python train.py --vocab_size=2048 --norm="rmsnorm" --norm_place="pre" --norm_eps=1e-05 --init_std_down=0.0 --lr_head=0.00598 --batch_tokens=[8192, 16384, 32768] --seq_len=512 --train_tokens=241300000
Each number is 500 + 50 x the weight over its row's rms, rounded and kept within 0 to 999. Layers, rows and columns count from 0. Numbers have three digits each. The size before them is the row's rms in percent of the matrix's.

# layer 7 MLP down (transposed), 448x160, rms 0.06, rows 67-93, columns 80-159
101:499500401474582380551421487497603500487418436499568517434445609442459449487555550490541629485491552495458526489477457410426415444480481465505585507508471488540507490536558531549488510476528596583530498514478563556584578548452520510581580412
100:514519405466522484483484575541481528516400602528487541547516480492402514439427523527474506448527542547493581488535529556487495465446507538515551389397454444520520459537390427591481514496486527473604444510471430528484420425458436423535442452
103:541484572481570526551555540538437481522598519417595610501441527522494503478435526453479507525453507516398499438475512586541538556467500494435429463491434554412526547388486395566487463528506518509561511506513517558479558545498573412536601499
088:466473499441510447435515448484437528551479470493474397475482504528471496557554472579490577453589465485455482466508470492403435491491522479510530496538414460466560436468488506529468571523454490464455462609550482439523519528498511521557416521
096:478520548538527398569404454575472454471528602454537537456482457461533504528633462424497533434489485507541566524582446438523394462541484441565480493475515478575498517438433373519467490475572504482545524585487589444529485508484527510578583395
106:476567584529456585591480487514543536568411564473494564525461510450502576557489477477483544476501473524567443485522537424470662465582442539452473528465383470477524446471581564516528481434479498441450480477413515501518489535554498447476480614
093:551478528488535453566435474557537508544470491542513498486414496495441483531428506501489457483445436527520541492477418511496487505542510493495456482562571464455564501541509484591604561510532505508594517396450460590460554531465473482471428529
093:590576442529488496530544509423510451484494407488489485405552549517436550510443500439573486416503577550537553519525586341454573510454485513504469415561407546500540462570480560490418522462532499477558485516433547472521493440452449566511520439
097:496423469417521434481493540565527553539500465504454455436467549567560505513647589548511533535494480488400419417545460520553527521459549463590488552487434490505563502509513479578547454429503524545490519462508545523431450536513496405480557505
092:578436508505510443517477599517472517557474460441450475521518506382507545545531400551554467536510461459472534465502407564540445446492479429535471490475523485501548490531466509526449477548503616514480544605589519492512549553425529422537531508
093:496558588473531533515540533473518495575510408574447431537555462529528604574580549379501467471553449418451466442427492407493553507512485437452510493408477483508509455462465539669544413545491469630496523492408469508554456518474567462501471537
098:529517504506496469386479476481422530583561547492504585473441519547469504506563515481451415509504517513506469482614471531397489486548468451487561531603512538609536515483435538529558559474573474414544436610509562545504397526529503528498523443
088:561433433509484641552498524483524522414511534510514539486516602514444467557465530534600492538455572494489550446481476505511540536512551513481537525542543501499405354445527546512522388510481555465527488599513457545446646516575536549548553546
094:426484483573533512606515590497511429506452565565421452588582462512407569459590521475464484539505578509573477483529517490567482473520496537541496459553476407453366415439476456504470439572488494540567517494480563646504428540545415505544415576
094:557479487409495487542415528545428487577642463479403483472656429491528417496400557516569479464546505574502524515558569513504509469495508486563547502488519508384544493456426550518454433560461560435516491434397517503532497464530459449460532560
095:448422432550420507453424564507649543473508558529484496602452563441541522469538510410521544554497507460487526421464532488501594486542468523513437494496482481464450528471514472466580489429374575448511578519538448481428495485535493517388450501
093:462489460576485404433426499492599439524541440566447485462543554398544443423383480416493491449508473552547560462419558496425494524482546531458449539532563490513497485448546534479436535559431445542477504552464579492494435475472532547573508624
096:563535540491401458608452543484430511448582464464372497545523452484501459524443505551496484531542441557449523477422462508481584464481401529618561500590542472424487521456501563547562497535487413496490548504480492484400459512511559644456550543
105:567456495472451571562529606494544423485551435527540401475496527384535540552481547566435558525477582424380530551476606452536557525445390437466388486561479579444486443586422606523521492492494432478499493430529529496486493539445499587550525463
115:522543487427578500580616357505521470471483552476511464449487473478541505576565516525466533457473455485470524464459552512517591563346567490534547476505595480481445427502524480436598477459570539590479529580588482464450554589450515562587452548
094:471491531389476474562504485517441530479475490491539527463554582568531475504523584512484387538565516510491507495508579487466521495521484593575491527524432446548463503609475513480541551506455528472477467521456498510485433531420459489574543525
091:525499513524391601386545469476550417519552498527566434487545446606500519540552396505436495581510485511429495503422471499453454444448490474500476581437499551532383559517551621526499505519490489505475545583433605492480518476526626467514489428
102:524575452455480485548458589472494472481464394451491574404475529541514482555450439383459418512562485506481559509437518350486472529489491537451461464624478593519528449431499458434450470588503540493535540448380558492504507525495573534442532600
105:499409524389573563491538456600469495532556524452555529493530512453511492510506612577492516527494466532549502445530558463492553551442457536417481486471475556496467475540532484495362576466533600422481434576527533502490532497504508530515545554
100:499494583537499513410528478497524488446549505526435507480489509561438382443529509514481524394525543517583586457568532480495476534463523518495554503565476517465507545581504545567488465499486475524433489529493452602423536482489464523419444537
097:468522431440526505514489526477508532455488431541584532484518452477488444454502450525536466411457436433390421504551471425554568451438521476468465460531440490527498564478591459521499527504540499497526573465430505528524523434565471499552474499
100:445533507478534491463546488470409620556433484553481542437464496483487516533439484538499507509517515529453463526532535583527442502437495495556499530523506515494429496582385481508496438593527494542486510493507546599484514448479493557493492486
# layer 7 MLP gate, 448x160, rms 0.0692, rows 68-94, columns 80-159
096:493509436587425524558382406446419464485472592551555481479468444536579552555503507544463480480509532491585486494500470438436496581505498526522499451518511479489406511550493510425507397537433589538541476472504442458517456566470586560519424534
109:444550487553545560476566534569519398514520476453549584453475554463578554565544507395546405608473487485509484487529532540485485529459498466443502476527526535550506502410468454429515461454520495508546462508476428458546571545527379493546484559
085:556470475538448535493449499488564477393447541484519426554497572501602443377499500433535406462480551481566574523520500501499443481557552499453485539489547574523509513540460587527603496495552547510554503463521552563526485513439428590489557485
092:593533434533511493585547516519464495511516395547412530497456523491386425491529411468436479544526451550471448485407512559491513526597482577428440487544535433507423447526607595452507513597467504497435458523398432558482516448456512502494481497
109:514545546461535451559486508551518462491489578506537459511554506492446482530438527557566426469426429433499453461448507581502481508494445531437465459521540531483571549420546558551517477536529484483518516449518495419556488588455532478536572530
096:525629553489526549464497473569641483538585479510469452453495461541427479466479542530507418426563432457545531523507537560514495546537501543467521496478567561439481467496525538473461563480493536524435454402492519558420490463496420453576540539
092:456447450440525428535482530416470570449449461515487466613497507424503492492566476466516459561566463491512414510479480522511468550491427463443549472458510475527543452491431579521524470459537516513539508519447496545512551492503552486493536568
093:429547480515526557568454514487445418561602543482550506529478498519454452495513563448500539433490411536461506545567492598434474515599492484482597458558537470462385414535455523474483522459494508581515460598532449504523461494459430506451550491
100:504465519546437582464422550583432521546371521464376552502488496454441448541501491561456432417529495592428593443559383592477475440541461578603470532501466489566492550536550470569423462484509570514452539508528558492564496501461451453524494492
106:523496542505486459542473589559523568521563443576547577509526389400481435545549504476544422559469555530500436504487518498567445487388548435502504396555473485417527520486551438524525522566483592442470497507536487558524547446500451568517454559
099:552467556483437506469470471549449462504495492503469534474545558564533476550502525525513509453472415553483376487455532478464454515445476531615582523499572429455437430433519475560584511517435440503594443571477503484443539503458512553456433516
090:468469592411582442498474512512458560485475490519556555419405490423411447460517532555424511429551492438574503560479414429404379525436478530513504481567444577469616578567442528491477456498545519517605563398499494531546510448550456474499549559
099:542515499475470490479480498497420532573488467599577538385500535422543505501513461497566432512475444469401488487450520594466526512464547517500576449542474493528501597488479531340481570581579468423407540524509413397587524493498514551524585452
098:534512361524491488454524488468440443483447531459507493516458532571445542566471531486474501521513466524478535585511470473490475481552533536420511508472446480596411468460564389517489540525430385541501437542507525531406607439491519523488458447
091:496527534498477487450580489540407411494655656565621504468541542544503497538545575526428529472434555516490491483514369508517536501529465488393556534449475523518483499535483499487448568547562496443437449487529505596610505592515476569510579461
096:464469522474465490452543436496560362528557496460561545531475388489523417455437442513466433437478444511567614496454512444457488460439508400507473454520524497493531474418502465437519486528512451527511437495529558507467459481488490493426539630
095:463512524471562553529485443473500538531555470482515472490496589477399527499514514624531499517580505537419479537514458537459475562513551473494504543518455478521515455480475439577399471534470533518459454545558547500492496586405410516509579580
114:507627499473554548538460532590472530600503516464589603512520466464520539474547577448560498441496419469509548503473457449534517541450561595506402518480531506457470465472493557465463478543496465492485578496558481453501502488491485494465427542
117:521552451521524504610443494478530546434427548538394476498457514547475415501521400475432513514426493500554535537530519394552534458516563466517523517414554461557604533589393436502535502423501564502480540489490583429530557530503449490507460539
092:457559533548485511498479535483487537573486530422477513581457586469525459475611571509422490568462514473516457507550489558502358527529543507529554503375438425564531528605504592441537604569444526479538482484450498569485502541426453558466536521
092:441472484458517479525558598455437478514522386425460512570494537503417510426496500468530483455479500492564567422533542501533441537514567489542514456523530466455598549460580463501505463528539504548498464417605473478593567556461487482571540520
096:481419527533539613560569406498523490421474463445520563489479552539504607528542491410487573489425542473568483569569559564475455531545587566509488595515496499497413495573466541628462490548454517521444426531498502486560446485470480463550420516
105:495541464581536374546472563508554422503538507435414476568451473456551447526520430488575456509566430463430498484464432494450467483562521439594502566511583530530562543448490468418494465530513516489443453460523494491405517510487435453489545425
095:444555516545435526546478522493513505483615574557428551480541447504487487403473534520452537440525508436508572459594469459543521514497514581538581525525476533546511390477446487520454441551422595450516429499447465524469542472555430577594482542
092:455472548410480548504618472528608597589520538555541515566560396557539539493518467515536534538503456568513469522533523503509515447550455485516432490491450550493513519449544445502435475648528503510489529432463467587552502510418432484530425519
102:528535545597480541508484541500523486498503552495513517432470462476526444527535551504509559493482461446514427554494482602471445534487549516463444565492503424404464510552419478597542531498425475445553545529490524484570546441433503461457546505
113:468571455503483448481481505468406534468574388440532544506476438547573451498470500573531565500482468465532475620534428436524527569411549489524549427483518507467508467461509503529463496363588423464529559500511515498504495528540540477529520506
# layer 7 MLP up, 448x160, rms 0.07, rows 68-94, columns 80-159
094:442595458445513555522588548425507497468517489498548573480597568494645509588493482459438543537476473459488408525444524454480497502507587553478477571624470525491497391447518556443524461506485597553524573439489455493522530478482443482469507543
107:507415473440517465549455481378547490441444565526545501451467484487451465515600503476482505345521391525561474459477449493518513487462578513483525566462477495459511469443500521596549578428498511474564474443473530599476513443478544481448570531
089:567534578529444555555555561466478476441551465478558569541604509453415525538417544455461504549481509478431507498517489514573517517532458497466548431569577560567468546572549546485440428529553519505502516475448518573483501448496480498382563466
096:499420505377559539523578529492516582507427414520529445533458531538508497477391569465414419497509503464493548479508548491545499434500561387515524559464509502455485454544504504511518492543506447434498529397443432536484477515509412479474452431
107:473436503460501519530502586503417500600496528545475457482525533501542496544507442447501471444512542492563495502512508595557554452499544490475608447456525446438475412526493524594503538399592518555483399462536460572553545437516510448452495447
094:468478439558579481473557535481480461480517447388470492503525387475540469475550517539434531486559553479556540528552522509476498441564507477511526543450464443533494503464502409432368435487571433477454530569545555430501448513545494399511512433
085:487480478531520550440500519520469481473541562506484558550455472612554523422529516565546437536488389485518407442568580557539477534595514574501515558483548494472421527477520392525564484601440366482417504515493445461478528495548461469442413567
090:543504495471530550498511379481419501458480468464666513489457453436473436454541404513473468473586455507559487505461490419541536419522564438416457568521489471434568541497444471425479441492655429463529496461514391492510510572477539464537536518
097:448643450469523541448460495462558452505491541509471442461462507543550547507585480411449500582562516524545422501499646425508504524493474513525517435380537550477515482453531527439496461460389437553413530456496491467487473554488441470577482548
092:535453375431552531479571445510503487470540474404461544469592479535452406449532395454565515424517419477372505535565469578515409544506545440567558544539463569448499415528560514479490532544498479543492462554429521406575530428464500528472557456
099:507581506476495475491448536433536495521485477504572466473571485508461559466427565564521505452478491505558448482463515405637514524477479510420484400472420498458506540479614455517448544440487500563445493482526502520486584454567543470466411556
091:424482555400475392514527528479444509531460415513405469541464416465546575478519529554456498452556419435507420575530509468525522452439494549507504463492446473520592587513425464452470594497410500552502513461503542406584485455444503426468467522
095:583554597547492551444508407541484487504522509470544446422489431503534465496374535522490553501476419486514407514419526507517473592462577448528528492437519515500635604542555536487495465427557443403516552453491517459528533505532552491461552417
099:612548489506480494440492548406560470465428594566488585494413487484431510529462499467461519462456502460582491565514473453474590515454554504416444413481508487522522460629531516485564592466479482438493521534538535477539526621490560595540459537
097:460456550426475525564485402480368492555502434526410573510493493559422484549519459585557506599493452493549510581533492498430441536426540502524530555515523443477444512485450600584439567541583470468536366518481505449438483466422497493525601438
096:594577489517478551534462437456474461505484547522512552497525598546495506509488535512587589546476504469524448526487521483441572520541488514481436425522509502538438424508487481427546442466538551407494543520461416463602619461465447455442601461
096:378474536481513505422561495530460450600571469510491475501533522592549453412498592406441398491503569415496513492500485532548502503479441509607389566565477507470481452504465574445483467556547417520491552477514456560510509492549461430490527447
108:471517483498524538464486592498469444534416491460410571530459520445496591474623572498477598535581421401540518526455425512473484435495469552545505485449505537508419405463553461570474600543517542468594448438560504511435555461504422509603505490
117:490533517423536484506447482531487442531530480511459527490448553428576508484466415552504538491494452534493456486478513548512488517397601526509475520550467465520526529459512516440515566477540621502593655418532545431580459494447522561439548551
090:507557518548567489490481516507535543498480557488476501591479434481458533540524400525472596485385514410539481501531488500512459462485486474496443448439562490489509480528581487460512475539586448472425516451516487510479599506584583508438528518
097:554437570503605420558470509474487524463513493512446509490536506455546492472439547501458422451426524477560449467552515456477487500533518406417446428508546536502564427508433367432461515525452549506577402442525415450572569490420470535513550517
100:433441547523645463425515448525492441485479421414416431565478489473455530502503466470390498499477591461492496537530416475521465569524476486491425530440503415516540485544458451541523445565547472483564403520498502499425485446411544566395418448
101:563555482451480495397573493543587453458507507510494438523450498456526459536535405476498428473559554532543488399465479440534602576499557451500545508412483543433567557546465456454489409517523582443528507484490487600512533511466484542560553514
096:599452441533467489504505387383575422460410497375472435449500503385563604444445427564460518476494536525549459412568529430499518368535477443421537542518511479518449512496384447496508418469576537485531528596502505427463526493542470505486465472
090:540444566537519539452535464445504476512524558394483476625412481469480495558478498530491562461518493506544540519553519468414493499527584442543560572456633555498464503548475481518404528438468506571548429442577458475520537566482567515483546511
104:474432519596564544527482498579540491569471552576456462466529549440583469522547551490581411370457533468578539579501537579495539513570412466413451475539478452507479491484438508498544447397576459437520445528543468426495410511445486472501455522
110:583560514526578551505484504518411431522437549512568511410529533499560472478443556428494482494493531530533462498572555514520462464509442470434480537531489542496452493515456452612417517575412543529477455564517485462528478542619462482555484514